Each number is 128 + 24 x the weight over its row's rms, rounded and kept within 0 to 255. Layers, rows and columns count from 0. Numbers have three digits each. The size before them is the row's rms in percent of the matrix's.

# up: layer 5 MLP up, 640x160, rms 0.259, rows 596-638, columns 0-159
# down: layer 5 MLP down (transposed), 640x160, rms 0.262, rows 596-637, columns 0-159
up596 085:158120153120149113154150136125076147116135112111125147170116121164122126104120099153153192129142106089107132107131160130138091127109136076139120131133110125172123093116160098091114126130154160125130134074165125098103126118168133137131092114103109120125105142055149095122118148134135105126137121150180091147097131163091154141156126128135158127137099143138104145099104104090136064142147163160122120106116157138091146155128095083127119134115116104114130112133098138099122108176133156
down596 071:129131111126079129111167139098151115189127097142161115121126104137107143154096162112128155123120095184154185074085135127112114175138137152150138075191146129134146149149111131120135111146082136130160134130107133119099151152140134114143120116100161123104129097154178148142120136113172123128126137133067110131120134095129167075116130149163090110100149162120144125134089132130144127095139115094134132146144126121157092115135177121144130161139166137122145136140131109159112150113149125
up597 092:091110111140144125111098150136149111147155158103159143128115176108097143122109096108144140157158114095133125122121138087114138118134149146084122145102112125133125130154178169122138119108122129156139158152079140136128163136097138123107125120121147170108143120112178144137112114053138118145112064145117142099122125119127138155113059131099148068177156090132108130095099095164124130148135086093118141113128137123118116149131158137131144114135115098118178134138152180147161151131139157
down597 094:117144172131157132123111180142107121166131146113112115166164152135139172117120167137139142147129086102132163160134151099142137112116107151103095124136143110115111107135173138100143098130121144141121147130182115096112094110151112127122119123137175123139134152153128100112148080111135170124105137167158122112135148153111138138132104143112165167136126157088125123136168128128156141157141128140141086120144088118133129083138076168113135170130107156081163136120149159200123122153073117
up598 080:113139088113158093149111138088111124153096113134101162154125138129128176149167174112086101137156140109161108136152101160123126116140114140131140129118135115080146111129103118096105137167114151118134139135179144115158119165095117118132127108173086116153088128147118195186118140131124113102154126133189117160147138128123101164114147139130126137122141128141120128161107117134127125147135140137086124145112151176149102111140128148132135095125160109141139152162115189106118109127205142
down598 079:136147139138094106091139142135141128159128128154177103097166129140093080135118092178143108126132093157122147138130167114140116132104175102123116126146125123124142167133169113166180149112121101140121113139082101156108100101138122105158173170097148079104152118137112143135108108130088153144127138115107119089091129145102130117107131098094148166102142137123152148130112162150107123106097158156152136114098135108178126133140137131097122151123094159158145094133132082162146115183114113
up599 100:122132170109105138116118101054118131124134135091161145144102088160119181125126136155133085128166128149111104125113161104140102133153086154112109120099099156165149107127115127119117078151113116137112144099129163158126145108096132104117134095128129100149117087141149147113141117107137130134153130155118150113154129130116110157116126171133097138132093134142165184098148174137209152131119147117108098126102185169157095131160131084140123133136136138125148164149112133142120117160108137
down599 102:129131122096169132129107137124149136129140139109120135163181134173173126135078138103142134122157112112120110141109173137121131083094108136174100160115152100084124148171082136134127101113104073142122122086141141094137130160128137158089123124122128116154150137150096090137152130143111147119150129164170118114124167129135130128106114128178129148102126149076157116174128099112108109164112092148108127093167103119129153142133147108130114107141149135115119127132110129142164121166055086
up600 093:122132140146105125126110099151136148116154183109120113140151143142142111134132107110133146142157107103129139122120135106126149118074087153135115093123113096168132160067100122117168122155172132164129149131110162171114135104133127122110139097118121129123083172163111127149119130156111153144120166166106113148107153147117096152149159131138116127167116119093147123151121123144124102204076088071141123108146083191118141113091104113074117125109122127148128134129118163114148117147144129
down600 087:099095134134083134111102117134174094114117100134113109105107136090134113128102159126134144096116122130122151140122112116109140148115138144088090131118127113102150114153113127199122139119106110111143149121119107124161117123180110129150102163108126086166126131073151176166168122105129128140157159092119156133116157181145148119114136141124079116114139149112164140179136170145148145145143144090095103172117171123121137097167112151142126093148114162153135123085139099123118157133089151
up601 099:136140144110102113165151099115143101121116128137152146147139149081115115130081161066127135114144108167144122108085178152133162131111111058126160132073111139108109117118125157139144113127115107130132125095120115170108149115057127129157093111144091122117123106128127127145155104135169095135101091151102152135142147094118108130145132078126156070110162123116158140132113139126114112126189130152156137123128149108162088142131155140114127106095134109116137129121083162106151106124131110
down601 100:158117142136181145078106122144120105145121150130145074125140164113124122122174127110106116094103133126130181117131115130145137128127168092119106172149135103112123098109128123137106134159141127116116118083131147104149131122139078103156122155131134139097082108125116119070089167136148116109121105131132132118115137121125117130166144132146112186126121157123080173128106114136116119147121082120138116112137149126131121111127124130154221117165140189135114136111153134145156179186108119
up602 103:121152106105147096100132140127135123109124130165143125148099103141141139143127122107147150138111151169129130120141176141123105128129109105122122096116144123110147151144148142089090122106122091119131147131076117087117143114104125154076099129147093102153145144164099155148073170098138094128088155126105129143160122112116125143129203146160180102148145180128123157118125091118137113128129152151116128118141074121125137150113105078116147080102111163170154157110131090153130155101141094
down602 105:081131156118109137130162101126129144139103120152163083097096119137142130152134107139093141114125123168087157140162119076108117111125121100111122137142154131141105146125135150149132143142107142165086121087074164095142188157124132103127092141171125126116102157120094173099090135127117102118115104128120141122151162128132079148118118139137089123154131076144118107098174130128105134120152136135090178130142085143111161155073141135159119152151144120141114101111115125108114094129082144
up603 090:102113123109170109113148127141157135143146106138158153152113170104147100121118100128166107134121189105133120134128116115160132114140134159139113101075112137131151120090152136071144072114155154125143122142106144125110169117141143155135162125107169133135166144133112173135131120103136138095109103065121143132082117119090148098110146103169155137100124148115122096078136102145135103117096109119124132099123129126110105129141114099069118136130127130150179138092102137155144170147187106
down603 091:083140114154145116077121135153087145098116147092142181109117158114149171085111158165098150101135164134130152108113131124137116096162134089136095119158167100064131110138134118143138135115086138131131143107118146093158097118143116132105114147139124158140083126094087126093128134160129132109082159147146151112166151156130114119120149165129161156116185162151137139140145132164099110130122148108144115115143109138135140112109120116104111136147171107133132146114081161129148084173115147
up604 107:102097103131119136126120116167187167148160142135144122120129111109147140107136093104147109124129139141129148115143135137141173158186108183073089072130137125133069134129142160134128116168126135147210158109118113121130140111144136165105114098120142131117115164131138130122148139129135174146141115151157143151115096121068142117139162134095085098119087096112142087065113137129169130168107126141136150105156132116127106134140122140128106136139139118148124103139130094106138123139101107
down604 114:104136184171141140115119108130124132151108132128083124114116142192098137106085101166119130137133129114130126164150087109123166164085122117109104118095150129115151103099099159088155137119143124154112112149145134138106185147128140110146133107100133145223117122122161133112136124141102127205138143146116128113074139112112121138108129123122111143154110104149134131137124117138132143142091123157135161170109134121126127123094151094094119115155103132108124076129093125178145127105120155
up605 083:119158105184115155094121141131095116083139137142137098093105108137129148096145124137194109173139096119152124093129096105167154120125109122139103157111144146105144119143061153128111153092159116115142087111107120100153137128123128130153130123098100084106159150128187114087103142125121148130087155145188167173130130146083140123169145147148135135131153133093133113154140130141102146102150126132131114176129110104156122111144124107130118135091137161134122150113104122143132088092126119
down605 089:118108088081103139069126168088137092110125181150130091131117093132137130155106137146133092143149140118095093147091156111094125119113158121161140130140130080136114188123137122181140117141083138144125073083128135123182128116164129149123154122131161118104113125146121159152142101126135126114139121113132154120084143124117138137162080128131122141100151176143116129158121144150113158094122154129098089121156142155136153151117150152114102125125132138180138143153105161169141102106139127
up606 102:104121154126126146129119144162120138102125149104139181111136123137116135127072098104102119113115078106136148169164074173148126179127098133127163156083154120129126113149170112151091159132129141112096135130089146108108114094095109139156105172103117140122145122127111127137131123159141105145112159136133093094153076121159108171125087131087100103121128134122145147142100143134123134116117133114145105116093070140181151099129130140150097115139163136131099126120093103119121123176134177
down606 106:099127136128113159104119129157158147126139107148188144127118117104159111123105156149140140137114144134108152093062158134170081127107130139110128122136131122134113098100142124128123098120122132141122127132154136128155130125126167130106154128077135144135134115112163116142136107143099167139122103117122154178092116124107141119087117135128088121098158163149131123130159134180131135120193116141135177129135132141106086112131141198140155142147130123150144191066120132128157120089058149
up607 104:152128115109115134111133134132100092147182060129125131070142139159131137143170112137116127165103101147123135159177135114118126081127127129126138106116138120166096079114154131127121137144120104127141171068173141103112149062114137115121133122127102125113145069122181135156088151132137164101094104135158138122134100122115093133114155117092084135138115111160135124108154126129131131123138137124145122141095105165141160119144137160141129110137145182113102147175151138116160134095148099
down607 099:153131099122149123141122115087157131089173127137147151166106129125142138124154117122123189114089110129130123186156175139125138102119122118126075126168162116119093123137100091146116108082109117140113151111126129140170152110101134115093108111103145095145111141156094137122158159134136117072124148101102121156119096114124136090120137124138140154130156123135144114102121120111115150117120116086074116091112086131153142207121127150135092137119168105150154128152110122136181090098120122
up608 110:140107159084162123105132088082095131137104108099120131114069129138164156154144147110134109121155128141127103127110139139128132161124092115155151124127130113178087140146147116159109107158125123101168109117166138124153132116137171109108084124137127075125185135167110131125115140149111103125163063110116120150107126091132136149127113108173123103075119120130138125138136101132104142149097125146152117130121153144119091121106178107139108136133142142091154141149143115184168139140192146
down608 111:162141164159155130125128106114130074134126123080166150121129104137083158113154111152126156097124123123100107180145136080143135115140153103135112126150101113121080104114137128140153141116121076106081119136141057103120127133102144143100096127148148121106123150116172135119144179081122131112105162141150135094147097109164142151147092108113120144119104109188130110146129118106073104141138134107127098147184118152140096115104098091104113120111156115153117143144125124117124147153154119
up609 114:152122123131152110130147156093104141108124158130118151165131098137121144165165160118139125136186127144173095149129158142121122155112109143124125083125142147099153177106115133137133140140172142108120101115139156152104132100119109111143160132107132143167122107156125184123151174157132122137115144188135122139143087176098131133167113142134138088175112152081120147153095088140135109089118130107098120121123129113124102109150132100119104138110143155182106128110073118148112119076084129
down609 110:088148164124104121139107134122152113114149100138138117098093171149106149107108094132165158135139091145115171118106114128118162150133157160094179122128128122154107134131153110141136128107133165138123156101136126179155175143119111076138144074184127132111130104127129124147140130107077170140135165139087125093107118123132149128137127140123097108151126100157113144130153154142138131138149132159150138118134107093109159088139099109149070098165162161169094154072119118128116133122115096
up610 103:105119093111130111126082141104136150151178076101102119116118207109113148117088134125148150166086109136123116117127153124138099155094124151115122143116147106143101086109148150108131120126157102167132140180147138188140116099125111136138141147113129165128117170103114144147129099163131118136083138104108101107138083113124110177132156153138161113132149105126138114140120095133137129145135117119125149147144130103139133190088130132120137140089194101177153155161128128138138148155115148
down610 103:133159115117131161121114165097123085137115151120187113125142129146138127111138136169095108171117141131213114104104106084137124169157155116126106098165122096160142129089120128143124129100142060134135141081156126137141165113114163109129155147129145115138133107118152107125142114116146117104134109121120090130118127077089132119067187148134107157135099148171159137138123135131129088136131087101095146108118143154157117140148131136142093161147118168161107154146126131135141104134119141
up611 103:159087137114096106167089116152126124127145142110152133132098118128148130134082153160123141105123128124126128171131142145146145101135162076103118135135161105139154134114074124115084134171104132099099093118124164110107096127128134136146103103167150178128142181130073180094185114160129122131143133106133149143145099149120129096147137137116127152096127134103161146128117191116113116116109132175144133176151113098129156120114080146090118105142136130125142120126151111156165146113093128
down611 107:117146196160106104114120131119160117152127084106160087159091127101145142099104107158122143118144153130134146161113128089135144166088177106125143125108110095161152133128154127111113147116123133133096102152134157124149077124133114145084142115136134165147126154126117081130161154086116153146088164122108110135116121119090124150127115120132149146115155119105144117109153146171090123126146134133134069103104068125134134126101126100127142128104107119077131152152159117160112137054116122
up612 084:133133102137113104143127116151124135198123158148088142110137129144098170137109124150103116148123109093156122155145109121166129101151109092099116139139152136091130128125160144138128131148161121135144126120090134164125129140080145141132134116141110110186129111150113108125191092151132133131146127137124119136178130106139153159136131099143120118070124141139148147080118148131124138122089164115142137153106131096142150144160078133156158109175102066110111070133108104105067121097157121
down612 080:139141149099123136132137138142152122123118096127102136096126157075168114150105122121105123114128163218101129113122150126099132114139121163133125112109146119116152099082110141123166155118128110137087129130160155114144133133183122086089131148160143123107183140106122099121125089110126130110126072112101154112044106132129128096126122147112135137163110147078129132153156115121145087118141126115116123138161099131116123089099155151124097113114146149154152152125127148168159139162096150
up613 087:090174115136109147117155153084111128126105142098132134118136153139137128153142121087121106115153115112115141158138156130123192089131103167131113124122094095133156129105103137131151138110201080118154153133142138129141134164102152108130101124127129150170102145142134098119076122110072152150145176075147157114136136159143089144152122191098134119155130151103141160125181122138104151137099103111109113119141126131123136165123112145107135104141097165124160139154109151136150083135130118
down613 083:177128112100131139090129129094101137151099136127154106173147079136174105153118067160124119094110103144146161137110121119100091160170091092084112143112116125150147131150143145097115152104116103086162115142113114103154151119142112133162086161163162114099127114121129124118131108107132128132181127138149145117120118133082136130093119119109150122097116121154134139146089098138157151102133132156153078147132123156132160138146142117137140091100143160102108100116147100183119113127088162
up614 106:120068128106125125168164102124066112125126175154132123100131121141146115155127114093148120065158164118106108182144138156121151160136101122088105125099186101147109100117105126128143126114144115152105144154124098114152142144115117129139168112139111126114111108103133123066135122124155089148114166138116119120107122172123129105155135116164087145121140112105143200098118167094105148123096119116138124111146083159088149101121108153156108136137131123151153108122133150132166136118129114
down614 105:130139107156124147104146115118143093145102161127138075152137140141110097136098149127142099096134130128136121135125125131126148125128160142128126154163102110126140108192126151093131145180138100150122102068107099097136095101137143156174085155159124136117105126094108117171125095105143136112098155163142125116173114143138107125141094133152152102119114154094139141124125183111099104131154119149088111091125067131140125115131104143100146156101121120127175157112127136177117187129149090
up615 102:092110094130140136154124114090105131105109084140138120153131119136106065152146135133139118144076098136112112154119104123116132140141096166113164097167174132101144130139161122108140164143183108110149124127142143145140152178119179111109121099093117106125119137131141144133134102146122139137112165120073148146098096109088152098123144130132150081159090085139131167157115096137109132118104146112107121162174142159152110113131130123124127135095106111157115127094122139068119116122095177
down615 093:147110093133162099137077104134090128093121118151135202108097201129099105106111125154131141174121136161104137105137135170093161129146128063131122144107122129170100130145118131156127123166107126136160142141157121129132120130183100067098125139168119113129131087141147139163161142104122119103123147136114116113167156138133122146115119100159124147122143125168131135151128166143129127157120131123108138151160145154118137121109147146126107113162145164158109132106171159160129094128157095
up616 085:143118142161128175140106102121100171138139137120122146103152108195130115129127122128128059138138133120147130158153123090173136104176146119155133159099145168110153091076119100138140113120126124145136099089128096135118134134106097145123121130120089150122138080151069146150161115107146145097130134121099118122167131150114116160123116106082113114126097102140117139123139194099095107087110113125119144160157147148132112123107115113144121152135134164098117153155095116113086098105165158
down616 077:103084139145122077109130125110151094143137098123150114136130095112112136140107113161150125059130117128159143118076085155065113110116113105109132115133130134133085173136103166151128096125095122133146112128109133129116112059163132123121141133135131128131157138141132150096125102119091143121113123159148109123106146101128141071127107166138115123100149178136139146137078099155160133125137113132161154156126144117163129111117187131149151118121152120114076116122132078134135149068102136
up617 105:076115129104137152156154126141128134119130164126116158130135120166151212148167142151081159162138083110116149145148114160124128129155155134173094158112142130159101122131113133103125142111118134133061099148157092095173114163127157105158148107126131144115115121164138142108119137093143157124114164116156141100126124129100140127124085118122102118066121126147089157120152182123163134136149143118119110136115118112161085108101126099127129111115149107148060109135138138118117121114130140
down617 102:153115135148122142118138073119157106138103116113104107197071134124138144128112138097129134142121122171113125141067130127137106137080139150094095106145100114174123113135115132158122136077124113117157134148135088120107113185097111120167121110132109109099091109150136136097158126121108123106093213093128110129145140126122122108183104112135128112133124123152139125149123131126106116144106092126148163185149118138175105146115130125113134142138147161118111134120106094122102161110172098
up618 087:113149110180104133120161148130117126117088116086127128133130073094126142133120096106161156127137166173101127118131138079125154136102149130123109113125128133078158119127103118097125121165123137135094137141136144147125123106183095104138128121121146063149088114100149144125130122138120112079113109124090162108094103125093110126128110158164136098179106105119150100098128135147125145146169130173113125171107111154086071116131139111134130142135178119154106155110150176130158141124101141
down618 089:133105091172126131061124139119087130145135107159156132166143144132111143112105127118122133096150119122117138144123107131144140094089044080154140138172145100094110119149143155126155086126096130138139143112113138107105157128149123128169147106128160113117128144129103146107080087163094125129135108151062112157076173124173116108132113113174114128114134149099148148117124134146141111152095103134154133145145132124139148094151152173150133160106110169150130110128103128141141099109118115
up619 092:107164114110160140114138117115146144151149108147105110132075106126137159117172123157145133153144136120104125135101110100133084140136093162117116113102125120114138158116161136154161139148153116156169136106162090150148154169118111164129097156109142083120112162138070146130184073126170146120087126128111157133117133135106153141168160149080115103122147100154142128114139115097152149095166152122097128167125090105110103128158145144134148149141122092123172141102137083137165129139139123
down619 088:137102129163167110129143142134170139115150095149110148085127176108127121109128125136126155103126082141144125126154144145134132088095152127149094120119146097139105137131127134156112112112141132122097134117131100112160118150128094120141128118115110160150147136161169123105110139139090185108106135125151103117101128123069150130093099128186090131146130173176091105135158152189136156143103075117148125125111114123145117131075148108155104098141127139155114148113134125078079125090119171
up620 082:156115105132154154145121141130118117118123079163140129158124164164130132093123124122124164126121106126170125139165130157128156113112088144131133119097112153164118100126147167124128114076131132069105114127137148110145118144119121100154085088093140122145150165156128132143099148108131159141110129135144054132120131130146126155142148127153124095101145163142095148106101115138161080125139169102115114137145157104101146143129110117152141091144068140121169108150080135084123115122072179
down620 078:138117137119090042120108125101167129150139128103140110142190128106101098146095150106118116079112145138104129079115132163084129120117114083128121113116134120156128154146108122141123126099089080123120156166120091108117121113181150140126149146167178098117151130143135118106147140132142141062138073130132152109151106137144148120138116128137122134087144108120123107152137080146148154135116112142159130173134129119160127104122156102165109162099111147133102138113142091140133125116123083
up621 080:153120140145096101126120103096146137133107124131103141104131145141173142129170163133067135103102159120159119179109146141122161120142097127160158154135142128097147122081136107111132104117105188131110089162151138148133145141074148110109103142118114152131094082110121133130143151060159157145081099155121045150113146157134105132112066141154133116122125124109140148128125150174139123124125102130120164110136167114126119156135131114136136147141092136123133128166113128110112153152119136
down621 072:096119126162130127179142156123130130141097145132149123129171133143119138140108106143182145162114131119148103113120079120113129125141111136134108107126101123168112144099133135171123130127091160123175133104092159139116084085120100142140136130149115121116167162136173153102116120142132128127123140140086131124136145126084109133157109096147102151123168158122156173161129106163135128107138156175118081138126069151111102184134137116130141155106184098132111144087148130162174094148098123
up622 110:086123126155102104131137153116125156118116094156115154128082137121161123095144170160173143059135169163122092157131145099143133159155121088151102089159089164134127150093146095124150104075121130196141124088132157138105125090105108065129136142131158117144151112121171131136141142137114105110145105116119159117135154135136101115120160136124112137149135093094114107185163093140128122125102107112123143125127141136152157141111100103131157094122112116140168112122158127128137140108134121
down622 129:172088169122135138114117122130125151145177081111125126135089098146112102133150133146127130099122097091171144151141149162102113083116104114138133097136097087150105139095114092106099131079119136168088162102162133109116100132104120134109155145119136108123156092155145120170130131107143164135095120096126155070150106120134129105099128154143102089136098136144102136152150109129073122153150140121097143191122091105084137129098129131139104126136153165157116148145129120127145166129138114
up623 090:110143105120108112124116155130124156115144161127092160110108119115113131134123146088120090100134152083133095131111106138147080140124137111125119111095104105111112142123070073097124148110172125170150129056157106136113149124100111124145145154163092145135136110121136131127110148132124126141124127081104140094109095102152151137160117155147147164103113112154130105107149105122159087133148119132096159154145050134113082143159114114119154142084129120140103141081151094156130154127162111
down623 088:126169151136131127136111129129148130115102109108140128074068116139114090115146097155127107141120117167139171124116136147114146099105119104112098149152156140149128100124112147114146143072112162114123141134113106079096125089118127137168134155167149126144158095172139128160140159142134147127161136179107168106144132145149117110108114105140132097092140110069171149138102132118143134145127123134157149131136109154100094080174148112154152156119124123135155103110168069177100096127123131
up624 105:110106093158136142096116126174112111121122123127099122111096140139097148113115156115125151112075094108112091124147113084150129153148155114132137107110124159122129129174126112113090162116130122121115116165122073107129112163106135158157084152153142115157146155125132113105080118105136143123152190106130085120123134116148149148113129099162066075140161123122144135111170129132076179126064119127126163124162133171123152137110104157115102142114142116136151131163113100128124120149114143
down624 102:100166131119083133116112132156133155130153146120133108126107154197126153129116105131123105148127123091135139102132088045136103125149102124164145144149127129129119109162137137151124102143161136146155139079128142122115154147142135162115144121186144149109119133105141149141087171120073110122099129106122140115069118129158140092140121114129137111125159184106151088134106109154130145111144106164158145093159135148130118138097177080117107144140083120142086095115120146149103135142137113
up625 101:108104146174132108093112159092136106128115142164104101126185136112142123127150133116094119082110128132127119166163189142109082165135111098140115093155129144156160109115152133101135134145098096157121104151140128148081174143127129113133125152134129112132119145125145159159140139100134171135099191131103167112165139126140104124168089158149136140098167133141099135088091105115132140142105119149095159140152134144118088104106092153109111116106133076131112120115121112148106125105108170
down625 097:121106123135109115128159115159151128086117139150129142185158123143117164167150157142150147090117098122138147154146158105112144120179123173110110159137151189147144134132157134162153078117151149101117067125152139119153154091169114133122096107146118132155176145122098137104156130122107116138103167120133124124154150130131142128122125120109146129149130133136184110123083132141117137147101124144117132129136145121118076090122144124121167144100131061141169139137173127125092183125130168
up626 077:151115159104099100152154133120160136121103181166121153157148084084099098145137130139106093085163142102138134108150118079128131149114158111128146144168110135134121104106117077138145136147158108113130116128119137147090156143137139089132126093127091165155101144087098101132140119146110079135159134118088149082128196133116084121120139094103102106146122141095146122165114134141134133147156120126145139122134139129111169130146119150137097142116148144096109090129143127144146112168162067
down626 075:125165112154127137115081167164138115152097110185142141120126123105137138112141161126151148111135118138122104109147138126133088125097126130103122077137125121134098129133127151140080114125057129142128130119111102143169125122137122143145167095135160139104153156167111167120137104120104170126151083132123123147117086148142116155130116077176159155112158169127140116117112076135170134132099144131101107173124117149140111158092183165180112150138114136165176124136108145129128130107153129
up627 116:125142150178146103112122107166113129093127113109137095115128128113158179146161167107104139068128114126076155130131139086146155171118135116129126143110156086108140167119129108126144103124138102121120140106146131153140069136139135100170140087164120115137108109160131134143103122115164124157137179157165083152125144120093113154152126139111108093163097112108137132113123175143136152114115107145090134100130114143143105134125113135089105137092129160159175165086092121104143110101156137
down627 116:156136120159123121118128155132142086120135164142112143164135123127088159143125141104123146088127166115152131182127117133109159114102187093106159149159115114107111135147116140096095118154114119103157125132119106126148132143117138135114089134150142119098114180117119104108139131136176118124134116158116115089151123125140125157120093125080132130137082167092150098088127149088120171100086113134154093133201120135116125102164153126084115155110138085085067131115141146133126100126128146
up628 089:123086160098119109163117131106160087140140147125138157082118119098136157137135108112155146127171140145133096098079124160093135119166118137169125116123107148159143176142129110110122117119136146147106151167145118096164085111124105149139146155162138125082107147142114144168137114131108105138139124129115104116159120195124077140145122136118102110087121101152153124130108136124094171130114168123110146109136145141105084160136148139139067145140136135096135119165100097066106106133160137
down628 091:153143123136153155100097149129113112118123099140156098137127166160118119130125101141095128063140147128158145157179104124115145146112146136109145083123156152141114096118136149110134128131099101092100141103112125137136110125159135139129114100112127077164137164159149142158098099127175129109115173126095151141128133182142154117107070143113119131121105156104120180156166135148125150112106162157067139097123088137142097105144137093126129148103136101117095120135193145166126119133134106
up629 092:155102147112118116152116164146138117126116149159140125110200107136135133164141116108112124149123119153152084126145125102167145140101143166092114125131122138186107133086096116129141139122130113124106101141088157142101115120140130106111145153121074144094125136104150114157125144160164134111120101125125117150081139133163130141141109130141127119150116100160083108162086118125163078119182133119111090112148107110106078109088124126114156140147117152109160117127090146119079133086179174
down629 086:111122115149154102082138070156154160137110123098111136137107147143132154164162153127142145097198136133123112125127133157139121114102120130107105114128127144116108120143152129159181115120106103186106169078160124084172133102118095145156140093144122170163106162147135106111099127122088079091103115138128134104143130118096121139139117123151127163142171157123127106063098122154122133116089122126127124150145109093130135099133145147158136146100136125148116128127119104114145132120077079
up630 108:157164144132081100194097136130147071147130155124154134125132130142108135125159122125112157155166120166098132135137126145073111149154119145137083114151158157081101114148161135125137115162130151106164120102162131125027124141139124115153140125095149126150136128136082160133071096125095118145085128132135124134105113085151125085119147095145090104125135110135135125132129145132155110133112150125113094103122116113147123080139124150157113093131132125108117127144087103120118103122123121
down630 111:148129111114080153118124139183119136169144107127153080117140123128134115082135121148103106182140125107119083130137130130105146085149142123128128145144100177119186141112122118141132143141154196127162118158151116126111134145123090136145146131128131133109139124129156114120135112084169140128121117133132111144106167118148145111107113113119094166120114128109175185123104147140162132091141155105123156133136150117197146129063129161104166146131110131141107131136145169142076109151111089
up631 108:115101119113135136141106108101151144106197093101101091132100106115138085101121118120128175136132142150136137090119120136031104107158191160147080139115108153128135155116087131136116113134134106110118148088157103124114116125119132153162129144125083139176136114133126142152094120112146135126156132122167121105172129144095124143119154097104125110154156150156097089163134138125113138143180158152139139122106094150159128109161148103110130119122119120122143161094126133129089098111131124
down631 110:133153153130133160123095117155147090156146099116101147121104156177141119170131130115143117156120153152100120105111080121090113108156147153106078201138125137163124123125139102087193156138140088096106145098128147151189112108135163193149106148125087147168129106125137132139113139109137123160102145136117125120159121161112102137158135112121156139134180160117148129152123135119128077130135126147128135154130101103128148098162118093112104115109116121138109127115131116080113138119099116
up632 082:161101140133164128093123124088136137137125150156118134083142085108129154105129090149114124069104157148140105098140131096138128154161146104136094090107149081149128119075157122161151116137134116125162127132104158093063123112086135138151107114101117147089144088135097100116161113174185119161149134130118079126135159134135153143119134079131109120140119097113163146108098122145136131149158145134135163128125104127136140143130093127149122124152125080114120133098122125110182110125130172
down632 081:139090145149145146127100130167146113157135144079131136134115083137149128144138189100160099132173130161133134119134120138112154128111157133174144149149141102150122103132124145172142120123129132117135122155146114172169095134150111133115112122116124132136159131086111160094105148150099145123118127146080147124104094126102122084120173131123137139109103176099144175115117153092083119113101143107088134126122144146180124152106174092173161129162115151160158135108119077107151144166136128
up633 094:131120135131112130079131106120091149124142082129136109152133125157096136129118144116084148085142071107103142125168114198108139148106129120168145128106109124141157090121156152108112135138095124162144136141108149149146146140164101170150108125125166113157136144161149130150112112185102101160152100114121064145119124121129122148129144126167130107098167144125111142135102126145111117105152063146144134093135139203144131139118141117100128100151123128134159082152138134150112114134084148
down633 096:087121119127171152156130110100150142166147098138120165123145149137120148138151112147148097139136162121130096137133134110121106176083052085121126141163131111129134144143135118125113097138148157114137110159094083114125152144117112134146128126129110158131161139140152107157111124122176140083124159109111144146151127145132150135159102128110128114134138130145148183125127139104179149104151151134145093116110111097092154173111139103093153185167128108103103163081151130148078155145157153
up634 072:085108170098167199109103091135140103100117125132119112118104143117123129124118143105140156158119175099153104147101140071136148164102114156146106123079115122133104147133104155097161121112125104156113123146108129128167110126147123128148096135090189144093153137143082149144160122105167118148153083106139117134145120081186121093123139120114124106132126100134109151094131136093111144141096131112130132153156144103125105120174148132148108099117127118131110107187149169114135145117129121
down634 084:161124130107105138096168149159158111176133139147142134140153115130166120139105144139104120103148135164175131137096147123146144116148154125114155136139160108140107122074175154139148083143129138110135168117148097134147120098148133119166126128118144162114146118109141113113134122103154112150108073152121108136107171129130113114092094094164091125144170183145127135134127081179141157108138141108167144110140136130155116147118143107126145138116135149170088153100166146202148118168104146
up635 093:107147082120143121137129095114167138108102121102155192144098136129130119145148143109145151118163129093101119116128152124103099114146115163123101137103138131131161099083051167080106151163121071128106144119114093118169151142116167140138147115136158058139138154134083140115155120119091106132115143123152171145084133140128130165123099132131132131156182112159145124138155136139087152145117101157122117120116130149121146105100102134176131149143112126118135134161106095128135132123147098
down635 086:132123127127157113131100141146166093145112172138119096100153134185095099130110155136154130105123159097199146103149121109134131110150163110121193127104124121102123139144122127161151146087128143146116088105136165108108113115141113160102129149157139159128157079109124087146112131123151128106130138119094100158103129109138173127094118132140114136141117160124150103089138075074147107129117150107116099150147086113146095142122130100124139104143111116152130110100157150104112153197115117
up636 093:119164137134088132147144106131111157090094145152139110118112155150125115135116142134173140128097104116121129129178134141134126163109168127153107134130141170099105112184103162130118136110130152095140121145152142115070151099126115106118121121062131087133160095166090111141099147127064127113118120098168104153133105150152112114150151094139135106115106123133128109153098130115103149151131152138179101133114137135143121128128132170143131194117144114134126137141145088119071148106080088
down636 105:102091134130147120078103125118196122155146126147127118138105122114144106124185139096130150156126082090150116147087143161167062108100148142093085118151136146098118139140150138113123125098112139125125122103144166146180124108114122136123104116137112154148102142101114134151140142158101131117176087104135168054134136167146121146102131130105124152107129176121141140155134160160137155105140132103084109150112129149130124122087156144137108117108126132144138167105144105142137096170135123
up637 094:128116136149149152108126088119119131117134166160154108156118083143121136132108092124167154155126146158112081086143158138100126118136124169126146166115084107154115074118123194126130116132161143150067108120145142123122122153145097165135127150109148149110138149097115141144089169147104144116111143084142121124133114123103087136142126117121114138113160101122093113120126166127093094086108102143165128148139179151117123131094138148071114110125129106117165134138121172123101082129084128
down637 095:116146116092128105125100148146163142135091150112121113149159180086086125081159158141156078097145113149110128137099093152109154144116150110134153109119152107169092127114149137164128071138135126151121174108103107179147137128141150085129122132171122171112148136128129133112124084111153152159099134136146129124171138100137111137116145148157139155116129179101089147130150104155165142145145120135133105099134137115133155112128127132111096169135141094137075081113160164140131132102153129
up638 106:143131167149118152113116122119063115107080134109123101132125135138107112104124154141126121090084106143110150098116123074113133139170140152129101104097118160132128160138092131128104101091103131138125072143091116087113141107114126112144130171180119159154127085138124155138144143128117132131114128078132129108114145116145148129115158090129122136105114137148138156139163079152072093148134133070121139125119136172140128123090104148188120095115153135090138145137182093158128112131151127